config = dict(
    n_layer=14,
    d_model=128,
    n_head=3,
    n_kv_head=1,
    head_dim=32,
    d_mlp=320,
    vocab_size=8192,
    activation='swiglu',
    norm='rmsnorm',
    norm_place='pre',
    norm_eps=1e-06,
    positions='rope',
    rope_base=10000.0,
    rope_fraction=0.25,
    qk_norm=False,
    attn_scale=0.177,
    bias='qkv',
    tie_embeddings=True,
    parallel_block=False,
    init='uniform',
    init_std_qkv=0.0532,
    init_std_o=0.0116,
    init_std_up=0.0532,
    init_std_down=0.00636,
    init_out_by_depth=True,
    optimizer='soap_variant',
    lr=0.00516,
    beta1=0.95,
    beta2=0.99,
    weight_decay=0.087,
    lr_head=0.00666,
    grad_clip=0.5,
    warmup_steps=200,
    schedule='cos',
    final_lr_fraction=0.0,
    batch_tokens=32768,
    seq_len=256,
    doc_mask=False,
    train_tokens=148800000,
    steps=4542,
    dataset='wikipedia_en',
)
Each number is 128 + 24 x the weight over its row's rms, rounded and kept within 0 to 255. Layers, rows and columns count from 0. Numbers have three digits each. The size before them is the row's rms in percent of the matrix's.

# up: layer 6 MLP up, 320x128, rms 0.168, rows 68-102, columns 0-127
# down: layer 6 MLP down (transposed), 320x128, rms 0.153, rows 68-102, columns 0-127
# gate: layer 6 MLP gate, 320x128, rms 0.17, rows 69-103, columns 0-127
up68 092:148183102133133178117121077127126151149129123090136176099105148143156166104109119112135106139129141120119103106131117097137136155154178187124128148075122164141082096137090118145149125110132135141129153136147149126151074103130132154130115137093094147147110104115103102139141107107143147167121151165165135123125154137142138136118168114124070169123157131096117160142115139095144104114109
down68 090:130121094116105110197152109131172199102133127139130156169179110166149103157156097122101131130112094111146092107114125111061132123131117104124126128115148128170149129125113103095137125102126135115143154156127148160122135123087108113118098139129105142161097112116171093101100146092118088133107140120095096085154113152112148136114162137162131116128134145116165135115133150102100135133118
gate69 098:130135143127118104104114154127124133088152138154110105185133131063142089124105146132120090107125140151166123088133140134117129170150125140133137113119127125139132125131118148090149138145125075106111161147136136123144135134109134110129072102127107086133109124070141128138170149111138141115138160074082144139124098155138152068133126119134145167148129163120104102178151175132160095167120
up69 106:137139104144136116120125118117115134090146142158130129120124130159122125119092121171127099115142166118141103108096144139147105120091120122158172099138116142134111108103116105111155105121111075100151175136137137140122183102130090142137110138124110095177151129127184152121152134088115137149104187111122176127147109146116154113118193129114141116104116140137165141109141173132085066138099
down69 096:143114102135111144157118114113144164111137117144143144143156098129156120106112139106106134155117117155118086125154149141105116139106140112120123167151132124137115107118110131103149098137118116137114121108150111156153119106130108142140106152099114000152111131082143135147166140067136175115132152109106127161126127163103103149110139080147133109132151171125135128142136159143116096140093
gate70 094:118147121145143122185109123107169103104114122118177124149136117087121183105169113103123141155141128116124178111161139138090111126104108137127119107158142149106129114112119112155143192123135111176159150123112152143122165161104117101144149146122118116123093147093153111099111166109164114163060132147151110149154091149148136115107143125090105115128153160112147132118145160097143098140127
up70 088:153048153103109143101165131119130131140153122157030133138151116158125104107135113126121135130095168148119053114105144101136130156075123150145123107131128108108122173158135136152148109132106121131092130109098103111132092124102137150116139102149119115118157164103139113116152150101121099101134120143133119118118140108131149145094110148135095120120089145107119124108163119176101148117122
down70 087:107111102124136099183162136163144107134118096106130133148137117140110116103080095127099105132115100128121161150169115117091097140090148149091102104108159112162102135102121113127145131135080155128154102174165120122103185119119088113154079103106118118180101142086131117095098132122135141137106114137149122135152064150116128095111132106119130093121141138117141157121162132124157100124138
gate71 094:136076131124126122099198120090129097134142147104169145126127124139147130149147160131094115181117159139115125135139124085125128099101107129139109128148181086137154114135158149103162113170168120170135139128130095108161151136123090127129141115120162120156138142168107125137125182173164099136150177139141106117109137098128152104157155089124126103111141097155101102136098151115116114130122
up71 090:100126107155118075117125141131100125146122110143082083143166122134131128166167114145144118163147104131090129114101136154115122137131141129124133145132116050098082137143169104114111158134172106143132139146139110115092130079136089111168092140107139129158160134130163123106126164119136070171117126135109121119116107158113104142131128085121138152139099134121137057106147158131128108156133
down71 093:095109122133153113084184137107090158141119106101166136119098099117092136094097118156122117128142171132138157105164099140135149138137095162141136122140120135114140146164131140163128158124146177101114117106077116144151157121123149147112146105131150156099151148069123128094170142135136108156162093159144090153128126116152106125135097160144153120139162123123121120154131101197132106099121
gate72 113:092125136090109187135146128112162112118148159105117152138119130049131149145141145111128122063127081150169139148161133149152116139118135152136181135160153154122098146144141114129179152096115076131113108083147122156154134121103091133126141149139129141133117145141114096139117149133132139163131157114134118132119124134097142148086146114155130092118157110160110121115165151080139166102132
up72 112:124104085169160155171071125093111146128151143173127116121133086105069144126151087123144107113124137097154114128099145150133125136116110118110154114132103160151107160116104132117124176061113126127136163129122147082122134158109093141129098121134113152152151142160144187154115120103124110099126166101118128134114157151128095125145160129167128144144134118133134141132156166099153114120172
down72 117:103119158136133148149121088121109188104159131218112107143132105114127106134110091105137133097128123126165130172158170152115118140113160170125129167157145120130135144145155113100146144125153111160103107097102186100164078117140127115126097112134128160153151104072146104166114134082131128124112137132095105154146159138110139145155116121130134138091118141116123112139149118159134119134146
gate73 094:101113135143115140131119122113148117103179130135143138162088131094119120120094075089150097135153153118085091109105115127123115148109116134110140117113097119162144138172105124112124114119109116162174124115124108138178171136101157139141121181108090138152187170125145113118144083173146135126120176103180160135175162147098132141128097130148129140152152119154129145131142102118136141131131
up73 104:141154126115105119058082104136118117118135143124078129127131156121130122108148157129175142168145129132170109114130108116102099154153133146178145143114114120167129110154115084168166115105118134107131098136153146143142103159161162173132118170186168092142148147134104113134137139138137202167119090128137129104128141153096140135126127131100125112104112118109126114103158131113160107136112
down73 111:126123083084137092096140094158162100112110129134141124084122142114079143121118142106119148132155113143125108158098069082172115106129131134114078158100105144141104099151127151128152097120117152093151144156122084153149088168166121149101163146156128157106117127127127147115147150086095132132143120113149113088128142159116167124146138153122173134111146113108100125108173123117153127135105
gate74 103:105137105153146145108094089134120108088107104155124100147142117108082132159143090111129152139133121131150104136146127135110117121167143161144165171166159129100114135157067182155112138115172079149121145122139090114117112122123159122139158141162124130110133122121148140081147086147108148108125170112152106101138093116080112169123122131186122127182112107104130125131122110144153137135134
up74 103:137153105211125139097159144130146110147174098142089106123133120145119128117099189196108092142105122134129119125134181121114148115146117154170125125115153122116115162171142135119119090123130175130128128103147126137161145159144126153133170127104167119140128114104103106175139108127110155174120108126160134120160114120138111094153141150151156140129156126162126150148129099151147084123136
down74 098:107136106121089162142143115150147135110137098132082121113143157113095113132128145170093133148134145166135105120156099118123138153133112139143130126131124167141160137091129184125078141112166115134167115142122094120093085136103155154161167111183179159143111104088152152130097161149118144121133099157115106100140129161103107105128154148145135133140090129088118161094112090153114097139133
gate75 101:113131123159141132136055098117171159150121139104111094128104097098167165112128114162147144094098139132108158128173128148095070150105089085148070103127167134122148138176115126103134116139125141124118122114130122137105160134116132126112105086141106154122154119049113103124143131145174120140137142109157120140170143123128127121138141126134176119124149169115131137149145142135129134097138
up75 100:115111107091157120129115134139106135117132187110160138121151189161141113170113139109120117187134119105097087102102127097157174135149113145112122091105114089125114163146121107113130105171117122100102135115131153153100181077152173147130172120090095138105117136129152141178159126129113132141153116151151109107135148132126129136096132152115089132116109135132132114154140131139097175098125
down75 100:156125141171136126099115102166138170144115123162126102143145104105111157093121159137129113080138138155152145147111148148131086100113161147107083114098151120145112135134149158109112123110111129123114107130104168123151110142140131134138082143127171167077169141103134086089114136159132156112110123095120134129139128105144114124122110171137199100085090127136070144095120115108134115158132
gate76 103:114111145128104127083141145141158122128119097157121163136164086133135117108123186104143108140078116140084130142167141135132116165115138149149155140140098103176147147120156136121125133097129157142164055101130120133123111137111129132139122122113154087159169121126082117123129135129107136142097168117101122078121151103118116117111132100171127123082117158082113183113125167128166118117109
up76 103:113144088133108142119120168159102110161109154085100100103124160098137112177129140127109127148130132158089124163139139074126123168142161124126129087143126167105147122097159105111105151106122132161108153123152126131144158112114158148121088070153131128126127169116116078126168134123108152097144140170101160154095098090147140125110139124111136113129133149098135090103103128075130153112142
down76 099:130125097130120128109102129144132139146061091133143138119122100151121123130090087158134120099133093157194132088183096123133119119178120127146101118140167158151101155151114122072141095098188142125123136112125096106108113104152127146134148152100131116129110146119138088111114101100169124116137095166075116075115125092122121113139087114102114132124113145124135123119142098119113113109133
gate77 098:157103096148104164108140104154144100107132117155121151125121141128148083129166101145097131119106121174111129150120155102144119165132103130137130123140107149130131207128131111114124127132103112160127110101115156119133093119099146108119109128132146119184146119166134127085125130126132129165070104079140136121172080108106175181100116099127115084120162125097133163106119145134152112123098
up77 094:077112143113145182144128143123083133154136112129139156103173093138132147094137106156173152137139116096155184130106120151107138122114158059114096116137130152132167132105175135130103126134159118094136128146110143153144109110105158143116123146130149133146109094132154176129103125171152141111161132135104161136135125167132113072109124138134151144126124169108112148139057142124139151121125
down77 092:175128158105147119100109149135138072104096153129119151095152152118118111088153123172111134117157150102121123124103071149151125120133116098125111121128129118131191119117136132153141107082145157136110170109124135115108120132068107113072152113114136196126123105134113161147155154114129111132118160115147177118134160134204135147135105145123136157160107139137136158134125130158130127125141
gate78 117:144111118136082119108101080104149135137124127131125156109154115103123114153157121110125108099093139125137128123132086118106129105064117099111127098124123135132112140092082114163148143153141151152132069101132149106140133134149117126116120128104099138151197142170137133138162145106171141117147117133148095150140095157111107124129138108133092134151108107138042105159114093119083135168127
up78 103:161120108096126143129110133108091135158130112126133134110136103136135154130092097113128089095105125127152144104120107137158129096131149117150102147118177118167140125085112132140170126119106165137136153094184119173127151122137116141184076081184126142187129106086143149111106116153156143125137089147114123090151102096134111136139100073143113103124113116143117112117143167102150138120135
down78 106:103141105107124115134137142132140123128138121109132120127092119096069121120117133076146135118150163089144104144137123121135141103129137153175113157097124133103134164138117138133186102124125146127133139098117116122126122130121115152135109135058105187111112124095134158135158120112118158145089140131122120101170170139121165108096152133114133130170109126122144092149229149093110130086127
gate79 119:141112074110134116154123140122097099098153145106141098159089112114108135146142156127138093127140105104134116125124129172127123110097139157100132170129160126156115095143104126174075143083146106138149107126065152115155133126149169101120138087081107162085139119161106123146126072126105101126107110109177130096136106137126147146139177135120138096138110119165143165117145130143137144110135
up79 103:111182127100145119130142118155129127136159148120124125137115126141143118136075128118140110142125180039127118111108162144152119150122089142103142156164093109146112130147148141146150176099150135170137123124093121086141118117133098115113106056094155091138166121147110160103141127122125114107139156148163133145132134144123118122128111182111066120120126154130113081138109104100131126118138
down79 105:129092130120144133118155107146121167152115123164128114154198121125141132113129113149119178150105126071104098108083142099147129086144123110092160153134132105108138102129088100103122134170137092121110117114138122170130119127111170067133127134126086175092119128148139120132163173110130101125128143097108155130113110142117163125134142128064130112115090111120116141145128182133118142103113
gate80 104:124094117125138135118127174143178142136129141102128111130128144130133125111113135195132101107106157145127169164122113128123132088125137099144144106112131131138133119146187168114115130149113113123104158123121128134121105113127101068158129120076110175100158157162124139120142129111092180126099123143140105131082153084124179145096117108154141128152120162170086112133175140102093133110101
up80 103:133146145121088177165103135112158137130141114125125142126134127137145129123097150122085150124121123146112103126107163137117142161040157147093112133117147110146176161156103132115146116127127112118125130142120142172126162101141068142131146165126201127112096084144139139154160132103119136143142120104127104111117109105131139159118111117137125079102088145134091134141148131140075078132108
down80 099:141123127114142141122148163100118151142112154163118111112096056095127117102093172122146138085132113200151148082162132126139119106160141164114128138145116139112099154158179131143125130125104144108116146109127181081134143107146102140161092149129143094146111140116089120151145127159141154145114107124126106114123101154133131150177070154112124152095127111148116104138141114124159141162128
gate81 102:158118123152125117107131103171141146139118153127146122117127151165162123196104151164163128123147108159098126105133164134111176091074140151089105139117123146118099147110146151136130155112143146182110134143145135135144084126128148133139080121072130117098123106135158085119143111136097124079063131100162129130143142129153154146156136114119143144142131139152129139164109133147134142179100
up81 101:143154139053136123146156142094088134113130103119102075149114132131103189178099110128088117096124125144118157136103111114138130143152131140127125104088134141094168128136142125142119097066117161127078108132126147136126123167128120150120150120137121175135105106101110140158111139141096138115091125121146130104119087174160110128103097129125098157165127105125093122152101081142125102119125
down81 102:142154161083140133100105119078144077104143122152116124134126092126096140098117111108116161119130137167154109133120103110101141173137119142171172111171108109150137085106087083171119087152124142127137137130122142076139153122121113139137131078135183206118148142147135114152124144108113104136142107127133163119128113098102148114141137121128123151133120128174131108143166128145166132134151
gate82 106:109078106120127120119107132136139100134107108082117137155152124157098109147127153117160104150103104113070080120118097103143096116075118128168118100133154098092135127121137110110094120084158125124164106120150140127123184125098104135128105142107122117114148114116163104171118125107163130139157166101144135118158169146148146103156147157172109125128104140104096115104133154104077141138090
up82 102:128172164126093142155157118135127131124104138131143141165131141117173158148091139110143148111112145091148158124112149090126131125124132124088126089129155118135168145149163123149147100127111065115106159190118105114088133135075117142152116129126155128170138123112110109095134152101104123109148119086080155110091131111121120110111123119125146129086154148105093114150127099076081093127109
down82 104:098115172132124129134071146114189092131150085126129137143125127112139120138097116115145111138118087130154080113134159167091125150126106149126139108138142124093133125180136127121139148101193089168152127134112114092126097135134119148154140129118138173142155104116139097138094109094150130102151136101090090130134150132078129082141140150150110100124163124134152152093111091094130124161124
gate83 096:141141102127117078100162069164120098159167138158117153121145062155156120105085109130132103181104104139103123123116120137098110145136114108130138116165164139131121102131102150157126129097123087121127113150116099083152130171130095120150136173098125116162103100144125100129151133149186143174126142119175118099117133142106120140113137118117148116109156123110147096162120131158118107137148
up83 100:081124149105137170104077149159184131162098137140119128134135102083072138089099153159157109112124106112160104129163146128120127093089126154115114106089123169133080131115126151114134096108140152066154137128135132159089118150138176127154154144118156116131147123133123161125121145144104144116097114135111123137129147175152125145093093133141119115128134159115115149119118181125146141162128
down83 096:157112088112160115154173091106120146145143144141112144168112130139143131151127174076132108130106134122102132157126093114112132140135159109127132135147140114184149132120124162125114136092129139119117120134109154125119157130161136104109114100145114148170159109140154165115139079183138087112116152132178139158089056151144143145167131073153140152110155137150136151105163137121127151149134
gate84 093:144099119153102153126158107132131131123139131152122161138125157114124100126136171154131123163116124107162131082094155160107121114098124131138108129135137148116111144136102088139160141150172096172131116120124135146163117128102143153128059132097146123119126149142172083131114128146180115077118112094124090132141176125122140117118115075147100100111115184055117137118114125130139112102160
up84 094:088075153116109091122099128131125139169103111145178185160129137156136100115129128159133158105123117136110083140115142151138148135131086159141126151136187124156088114111145121146105138133176106096166108157146147112164135107130132126129146116118108109106125139119128101134108116043137088157105143117153108152099122112109116134099127126112079101126124102078116110158141115134121134155131
down84 096:130112112176141126174135144131084164161091130100141157164117118096162140122140136141118132121110106136107099103127157181114105175142113119114084126142145135106142155126124141126124113163133111109123115154123102168116104145069132144158075152118065051118155159125145111126131121135154171135149108138116120131148092148139143157128127127139123121129123142104159142107098109078099143141105
gate85 103:138148119096163130134127116105056120128130132143103152128122113104157128186157146122132096157121096122094146128085116089134114119150103143132119133151107117130131103127115136111133130103116111135130162166113165106124124122064155143112139111109172120171157137113112127196150137092134132108115139094144146092095120088178108099121166138130118154123150148160121161168093153140161156124142
up85 100:098094144097118105139125136136136130140130141144104179129108162107134107102160130160183134097132162120136108093132088116134178130125161136109116118074119135106160106121133109159103125160154128116128107105090144106134129119097153126148099135120110132151167120159114134131180125112142112066137160157084131112115110129128120148140128154115130147163119110121122119049138167126156178156162
down85 103:127179106132108160064119110136112103153123090172151154135142183140132130182130149130108113125138096143131139140142120145150163113167104123158134132175122132139128141134128155177137108129140100120129119125141138097116136114146137174147138139167102159161102074102113090143136138091121103146117105150159118087125167100102149145127139109131058157118165142132116146118109147095117128108149
gate86 107:083170107120141109134136143137155143143155123128183119156115114128127125153093118120138124162122124132144155108139120101084133130107190119162143125142105124137119127113171104120112100172100161181119126118100122089182167123092145134110135108112125168118076134102134137142158148147096148172127144111144126099148147123106137136115176116099117197142095155148107100116102135103158125131147
up86 102:120147144141128169150109128177143123199139130120151119120114164143054130162168148154142116114120145133128128120120130110170129132172136139133095119120117110121144131104151111175115122139094091120126116110131122096134128171138121106112136127162076158074106105102119126116093110147146102129149118166149125128165109135135153075109091101103142135142154133123128131171119061116159119113114
down86 109:154110164152150100133146128172136153083123112151114106096145138098119110141140155094133153084113130101148118127088138140100099155135156171116105110131098138118156138079122163174145167162126095141130123149129150110134143106155126093149158137151097062084157135105137156127162135106170135091124164127117109130144137130120126121157154130118107149139093164135113121155122087137155104174144
gate87 107:089173171118115090084128096154117157193132036124153149141168120143148127114092144136127146150119154130110129130117150137107136116132119087140111129141090135145108160144097114106111122129126103154119143122144150097152101138154116120109167126137103127106113156142134114122157096114142105137153129130150169114151125148137127109143126120177115155088115132115091139127104163192160146164114
up87 106:112140181149153153130144135159113140145123096163120130138129151151160127131155081138148118129104143143076127114130106116126160104155139154181144125137146130129161141106131183160104118122150129118114146114121140128114132159132118111095135121093158138151151147089117096093111125155102151185147114119074162127137057131149126093125135085154107081096142129126125170114086142116132106162141
down87 107:154146131127089148127136114113131132135154133121125168138155125133137152097142125135103167139085118074084151101128129071160108139109141133125146109168109123118165105134099159105123150137128122106115128132139130118165130121145143137068148094112140130143120162158103059119090150173114117165148124132159149174142067127129131106146151155151140093105147166152126141128155125173133086118140
gate88 108:149122079124199167114119115123107172124137084173129099144148095120132145124118154152127097108130126138162129123111134165111116115174116129129150145116142135114134127161141143106099153125134095109164100130121158147122094121118114106164144098132127149099164149130137096165141116081098104145133102110161103079150125119157136176101156138105127105120122160096089138171128160129136133184145
up88 103:108092130154100145191141137165073095164103118118129123129150127117146167181140112138135097131105101124124159159095113143145114142155138141143121137146182108109112145071135153125089131177088156102115133095124129123111103125139106151148154145099127104127129134154132111134131134115091108091120129116147121162134109107152163152108087088119141171159145145123148105149155183132105129138099
down88 104:090100140101145123137097137164111121130123163139117129125116143141135151153152067076134102159163151117146171113149101114178149127159144165152108132163142170090115138097106070105127115133108126138127142112109134119094144117104118118164101123102170077130097104091120113142054096106124157116132127143145137148125113119117113129133120151148116131145143111145089092124128096147109147091153
gate89 107:113133132112103165112146110098193109068133100155163106147120084158129094152122081154103174169125160123110140175117101153136119115114145115136125141121173125134125130085101096123161134110151091159098140120139136141143117137153126106160127176124142130132128120142142129107132106146133119170134125147153140093105156129147094126101124141153105133108117130191110120116106109187094162138124
up89 103:103129140153159122157087161120171099099120138100114154155093124166153158122145108117129153126121151139102151144160138109119115106134118133132131151117179072159151167112130112110107112141158158118132138149139124147131156147162146152094167179137130117146132114093080147120125140097141129170156146084153169126110113165091095155171139141143135105141126092112102156131145083139133138152162
down89 103:111127124155133095175034123119112187105114139108139164115176128132161127124163136128149092159096154105102142114129135162110158154159137099143107119172151134135118154144155121159130138104149143124165081147137132096147112100105108150185115158127112131136103158110128132155129161097084129121108142136109110146149137125135109116112113106132134143083102152126136129124135111093112105147086
gate90 093:109102129080092085138133109100119085130140100149133133103146086131093131116101151100155128165156116109099113137116094115150152139144137113108179123160120079173116097141117131101094098138126121133152128150131170147109129097128129136110103080133125143076145137149124114119140109111094144117124166140160132091167108113107122184124177105094114115128109121106126118102134150172127151123075
up90 095:122118113088112090161124121115126131193149196140144107095140127135167084148140140139110126105148117146113095112128100123179104134145114129133112093162124109148151115114118130129143122146137120139105155146123149146129169102160087145118142082158120146088171123146180099093133098190143102110129187123120128148153114163124117142145131143105100142125133134089124127152096135126094098108121
down90 093:126120127100143141128141081168109078140144145145115134048126122108154100136143151081155102092109131129123132116116096176139157118159095163137127127130104144169116106110123139156130078115175146147140117130134148131122140115168155123132112104142164078121153110124141144105134144179170107123132109117128104135197133121138113140118187128151136149119132119081100118105110140146131106110137
gate91 103:118115110155123136157163124107168084128149133162094100121140125144111161126167134148104099146154125103096143084091098139117143130115145115141097105087173120102107181124118126107114162121147136116129095094135125104146114106152138135140105099121130130186095105130156133132165124176183126140101181139148125136141105101101118110115133178111158131129136173128189146122141141161121138111126
up91 099:144152112105142114143110102161158157149105115117146185118137120125137103121124126101131127151148172090146127136132148170127123148110114130114147109143151119150148085145125118114137140149109136153137081137132142147145174177118111153119105137142140103133145167132147091134136146133113095117101110160080070106150084149122192086187137137184169099144098118106134132134142110104116144159132
down91 098:153126091123108118176150139145144125124079130118149093137161154142127094149129122141056119158131099157121155153157155136128112168118142158088141067119134112137179135147149122159128142121130147148120165117148178155131146128147127179132135157151098091136141073108133066118111124093115118124103127130130108143085149108144125126130172144127117077140115122104122137146148130107145121148146
gate92 092:134101139106142163120114097176169159129133147110136128100133127097126148139108122150161166123090108137131148097118131098153068157144148118098137123144139154152124121123076141128086111111112122148137155109168173123124116130125112158127183150148098094114088125132123141101133090143112122123146151177149147120142161076172135120123148140142144096111109134090127151143094133121065140170143
up92 099:104153150114124122180130118135124080165139117129118109098132131131132146110119109140150107111084094121134155113158108118082094099160187138126116114154182125154163133148128111149109149098107098114126124147127097159118142143128109114115084114143108138091147087139132090106100135142129135110145150166166103150167117133126158135073105154154114102105155125094115182136124104163093123169141
down92 099:108150094107126133174158146167090138147107117162143111150141131088151116147116154073149106116114138134126178129098121130144119156134122108141152104120104135131154140150065107133128101144184124163116113155127131127184102114111126162149166143122132141131158118086119129124202089190124108126170142121131103142144134094103114143110118153106136134134143110105139121158116130143109170131098
gate93 100:136185151166116127103134107119154072101142134103138151159136138145112192122113078109154139140161133131126128096126184133111092108151155125150103138131118171144129131150057126114145133145129152144177128118144175171158141154141126138139116188135135143112131133138112124112140128131126146170131145148122131093128146093135167136123118147090164106102152153153161159129119138120144124090110
up93 104:087110099113082124130147124130162146115135158117094128064145104096139130144104154187153098145114136184102133114175114109139121106118147143129082129156119129109114154133145100146153094141121115103156160147135101113147119142114071090119119163111104146109134112155132116123134153147123135108111162149159130143122142147098118139141150160147132143113150126115147138086111205169116138095103
down93 108:118106154116119136183100166145106121121136147168102084112162118072111109135154126149129142174113115136111188159126118116136097079101115123145107122159118137111132124143142124129125087123140103128134150123107090131114099134093126088108145130135151140110119131127095107153119172162094107140141115108156120188164087143120112118160157147148087167136149107113113133106148113144058129131116
gate94 096:101131104120131112136116102106114130128145085088207138123153102127085114108156141137131117128152116178080120147212128145126123113142113115150145135138107094125055132179118118130128168138106127141170131150105128146099118141131164142135148145088110155148119152087124131129153127117134124110093156113138122076135137132128085114117154129169116149138116131123138157083128125120108134160143
up94 095:116161164110111068123142136144133116125115158134117120123129129124136155106112131151165148119124148088078088130142108115148161124128134109136121103107116144130072144128100120062124116144141081122171155174139106104138088132122165116095177113148137121104181105109172157110121126093093119158079108114107136139140114153108080137110159118129117118129122120082154140156154104114122114104131
down94 106:135145086145152153150127080122134163154150123117114117081131121133147094124087136129109131105120163132088122117108129124168111121111177135087124095130143126121114156100121145149136097073107144111129156128148090086175104165190097133113140142112108163148087123131158171109134137122119143128164136123109136110120116108116061130118116132100123098115135086097128118115156098137131112076150
gate95 105:138129143125119111095105094140179126124127096106109164126115096140152122198123135102115109121107137136098109137109116140156103116143110149126163140123130130122121082162118136095129167167137135112108116101127130117171074172129155148162127140102081155138115151129099121108084165168135109113102162168149111136109146133137133133127109095142139109149158122155181122143153136138110123096201
up95 104:098155069185142143147168099128125141082137147113148093146090135149125184124119122149107139123098103135128135146141152124112119128131161096108098118126133149132102114107175111116092154127146107133144106139128083130113158130145127182099147132137158143143127125140111077069123136105159158120167128108096110120150189066124115145096120100144136156120138138148130161117119140153151124113142
down95 111:090141113152102151143147146172102122125121168089117067134126109102128088142132122152142100137139120161131130104147145164109110150134099159143087114172153112126122111154145088124140097134152105129125087146150128138137128146095142131147081121127132143120131098150169079136117153126163153058203132099093131101120111153137143135092140100095150100131150124125128140139114104131157129118094
gate96 096:161105133060134132136146080127125099138125111091115171130136115112178165145087090106128133118129134137159147111099104143142111141121066127175122137150100141125151125164105116123087118179131113105111146166131126138150158123135147113133119123121134111100129116134116087084118112129129143122075133082139134079138147087158091153137091106104133174145140129142143168134148146120139112123161
up96 097:142137120119129177140133121114123156142146142117123128132104144123131114161103155104103152124162124142098178152152120177146139101119192127150121129135110141173128145145150154102136124121111130086105135136102078118101139104072095094157102132089164140098111142098152121082148105143132139115120144106136107130157136093072132146198122133133130132094112158132123147140128169162155169128104
down96 096:073120133073114092129108138078111150092111131137144144170137115079129152116099132114133147099130166116147140101099150140107122151119117145147139105109077154102134126149131105157113108106165139170098128113079108159130116162103123159104118103157157132105169140105078084120147123127102120095161123143113109148118145124079120124138112129139159153145159136176129087159157126146132120118127
gate97 117:133171137132137159181138134130141116160130109130125129106135145133128119151121106112087116092129176112146136131136085131164121117132151108125157076082157171135111061091121128130150137142108163129140118139169122150171130137129111127125113117167103152094114117108154111056196143142140125086114127107118135122120093115128137115122171145132106128175104125115118120128131123160131157138182
up97 118:123108116112138090102101098167137143140147123107149149106124127133135164126128109137130177124160089129131106132118073156121112157107134118109104126117120068119093135109183095122065143180123126143146148086086105162125156129154159096119131143103157139122143130132120088129081108130135141105126165119126129137156146126134107136123113105069154126116168128136126143101124094142089116100074
down97 100:149117123118102107083172135143158089107135154126096109114074115121152165155144133174148171100121098147127117176107173140112120153125170135104110083129165136157130100086143124155122112148093121122119103109113159075122173146144140127108112121175115099130108100146153126088123139111108136122126171125152130126142157106146127112114135062131138123126118116118115103151109133153105115096165
gate98 102:100156169130140173136130185172176122092155125111119158141162161120163125154143136142123150121148118084129103111118149144113147116116146146117106147103136149135153126126094150133119134170110143161107161129131122124172122118123109138145149098089109118153100103145128116078150149127121119154100109130114148110129154108146142165141096118135130122090139170166160132181102162064078147134132
up98 102:122130116141125108111171138096124142150107155126143102109141135088146130137127116169125111178116137176131130157103132103104116086114109105154156114151087139114152166059149131149155128143109135152097134105120141108126125161137143113106062093118154141118132109138146112102135119135118123162137142136096169115130184125091157102173134139096162130131131162126126194116088137148111115091116
down98 099:106149122152154108162063112110146153098123122131114155157099116122147163134118131116159113150138101162169160145137143109143120078154136076117150134145123105110122147128122141171100148142141147121113142138094118169100150128141161130123156114156119148122145156157166155144133079142141117108167137138107110077172127164135112146136142137128142198143135127145131105121175117166176156100129
gate99 098:118135149113127144118120165180124140128123155128168125121127112178128127080130171100163144153117148128099159103161155126128119111102099108124077122127159115147192124131129157158138148143151129140123109118117175151117099161099100147100122111116094111106104155137139057105152118126137112181161098082168131160147133118118146109152138136143110141139125130186139157104141133100134121122102
up99 095:141126105124147109133146107115150109092120112133148184118139114133099083136084149104139114155131102142107163129116108139104111120129113087154111151117145184110132091111126166124115189138107150119194127146169132123100142117098177119147137152115125107143132131122092169141143149115138105168161147139147119107160151110119171104090105136152111151076143123138094169085132143123156144123129
down99 098:136122169090128126140128152161159106149131132173110186111137170118112108154115126128174158154127135127103150130114143145119124107129103171119123123109145151133112121129148144112114123104198109174150135144125136109135104115149132115086138137117100119112115157125109131137165100093147073146101122113145156130138174131111184098184140137122150125151087143111123120161114091165120157074151
gate100 090:142107109115147105146116125123132157089117129186113145146098152079113126174159158121085121109124111126168102113142103130119111141100111115110138125148183082116111108134122137138120143158139110150117067111120107094135157086086157132146111112150108138123110123129140121130163080161134104176107153153129123083125110142122074144101139102154127109093149129148105109140074119106090132132115
up100 094:108117158167111112112145110121162109150091151079097141128138110112127105127106113128157105162139146115141100125112063073156103122141134137102159116119114112141136100118134119088158101116175146158106148097167135107108113078204141159139121126132164116147126127127125170123110161142090142090165121118135129158106151101146143108137149158111130137128103112096157096141152104154099115113129
down100 094:113131136125150137078108145140115016152133150083166119126121111146124141125130130113142139147137147121142126137135125120154108111121126125149142132100116136128129104137120129127132116140128154130101157104118120128131114165142108125123124121134119255144149105121132144133129147110114148102152110109105150123114107129155160067137127137136135148095071131147120133124189134142127114130113
gate101 105:111162155152160124115143092123114154136130101116129150151149090095147125142137108078144129124144149158079162117127157185110136104146145125152129121118088099081109128117120101103119148154150148105124145108148163134148130129136130168168127152118124150121151136123152126145146098064170104156134169143114089114096121141123147178162085107096135197152133153147119133102133110110143116126120
up101 095:147179192122111087149109131146134097085082189139144151171104113127138155155133125134135135156134115127156117115149161086140134150108104098123128140144127153119133083147137152145138142189154143145146092111115152141142122101176126132102148157153123140116119139081102150101132123131144172145137124140172101133161125116115128149097114168137155118110147129182134117164113112102120121154101
down101 097:132115134131110150128164122126116126075095100119132138158140119156123133135097139170175201109122150151134104092108132156145112107104156127107106137127103095119137126160123148106128139120107129169098152110137157141114133160163127111126165095150148126179132114150129145105178109133100144154126109109159175132173177145086122164124077130133142150182144118154125109151117124112141148166133
gate102 102:131147133107098149116130133119176109107157154127114148142134172139120109095167130141106133117161114141156100124122124076142138139103131151146125123101100165117150110140148108129119115148151172155114070086131122132144123126088088113164138126090177113119123094127146130120183126184119144141142138107150158141140141134122195062139149143118126158102109118130160155138096130096163149106138
up102 107:145124125133116102127155139145109153135124142125089110118126130157152126170123162119137139117150155125164135106135142108115156115125121173136147111120126125130113121143149147094137139093100130128106111121119084122143096143129078153107091133113100081142091052139143149155120110137124171135138154134130059183086137100128118139084139114115109184108107134089108133141148089084080112128155
down102 101:140143100121156105134108149118099101084148138143135096185136167109140120155161127122133108145156108110118111172115178154092136157116167108119139183137132150158140104111141114114142142115186109152180102140122131091130103104137136112133168149127074121157099143126089155131132117116152118148118104116116152117127150146141116166128129102177135103130082122162145143115135103123186131139093
gate103 102:112124117148148143092147127082117126158131216114142101159118110116134159090166095127118079110129070087101078173136151115101114129135165145143098128147135124093104182111099122096133137136115146121108128118117142123114124168132131134110145136113133165110122156121113120138132132115138140118107138121107145115161158102151123113092155172121134126139174144105135129159094104148122181090129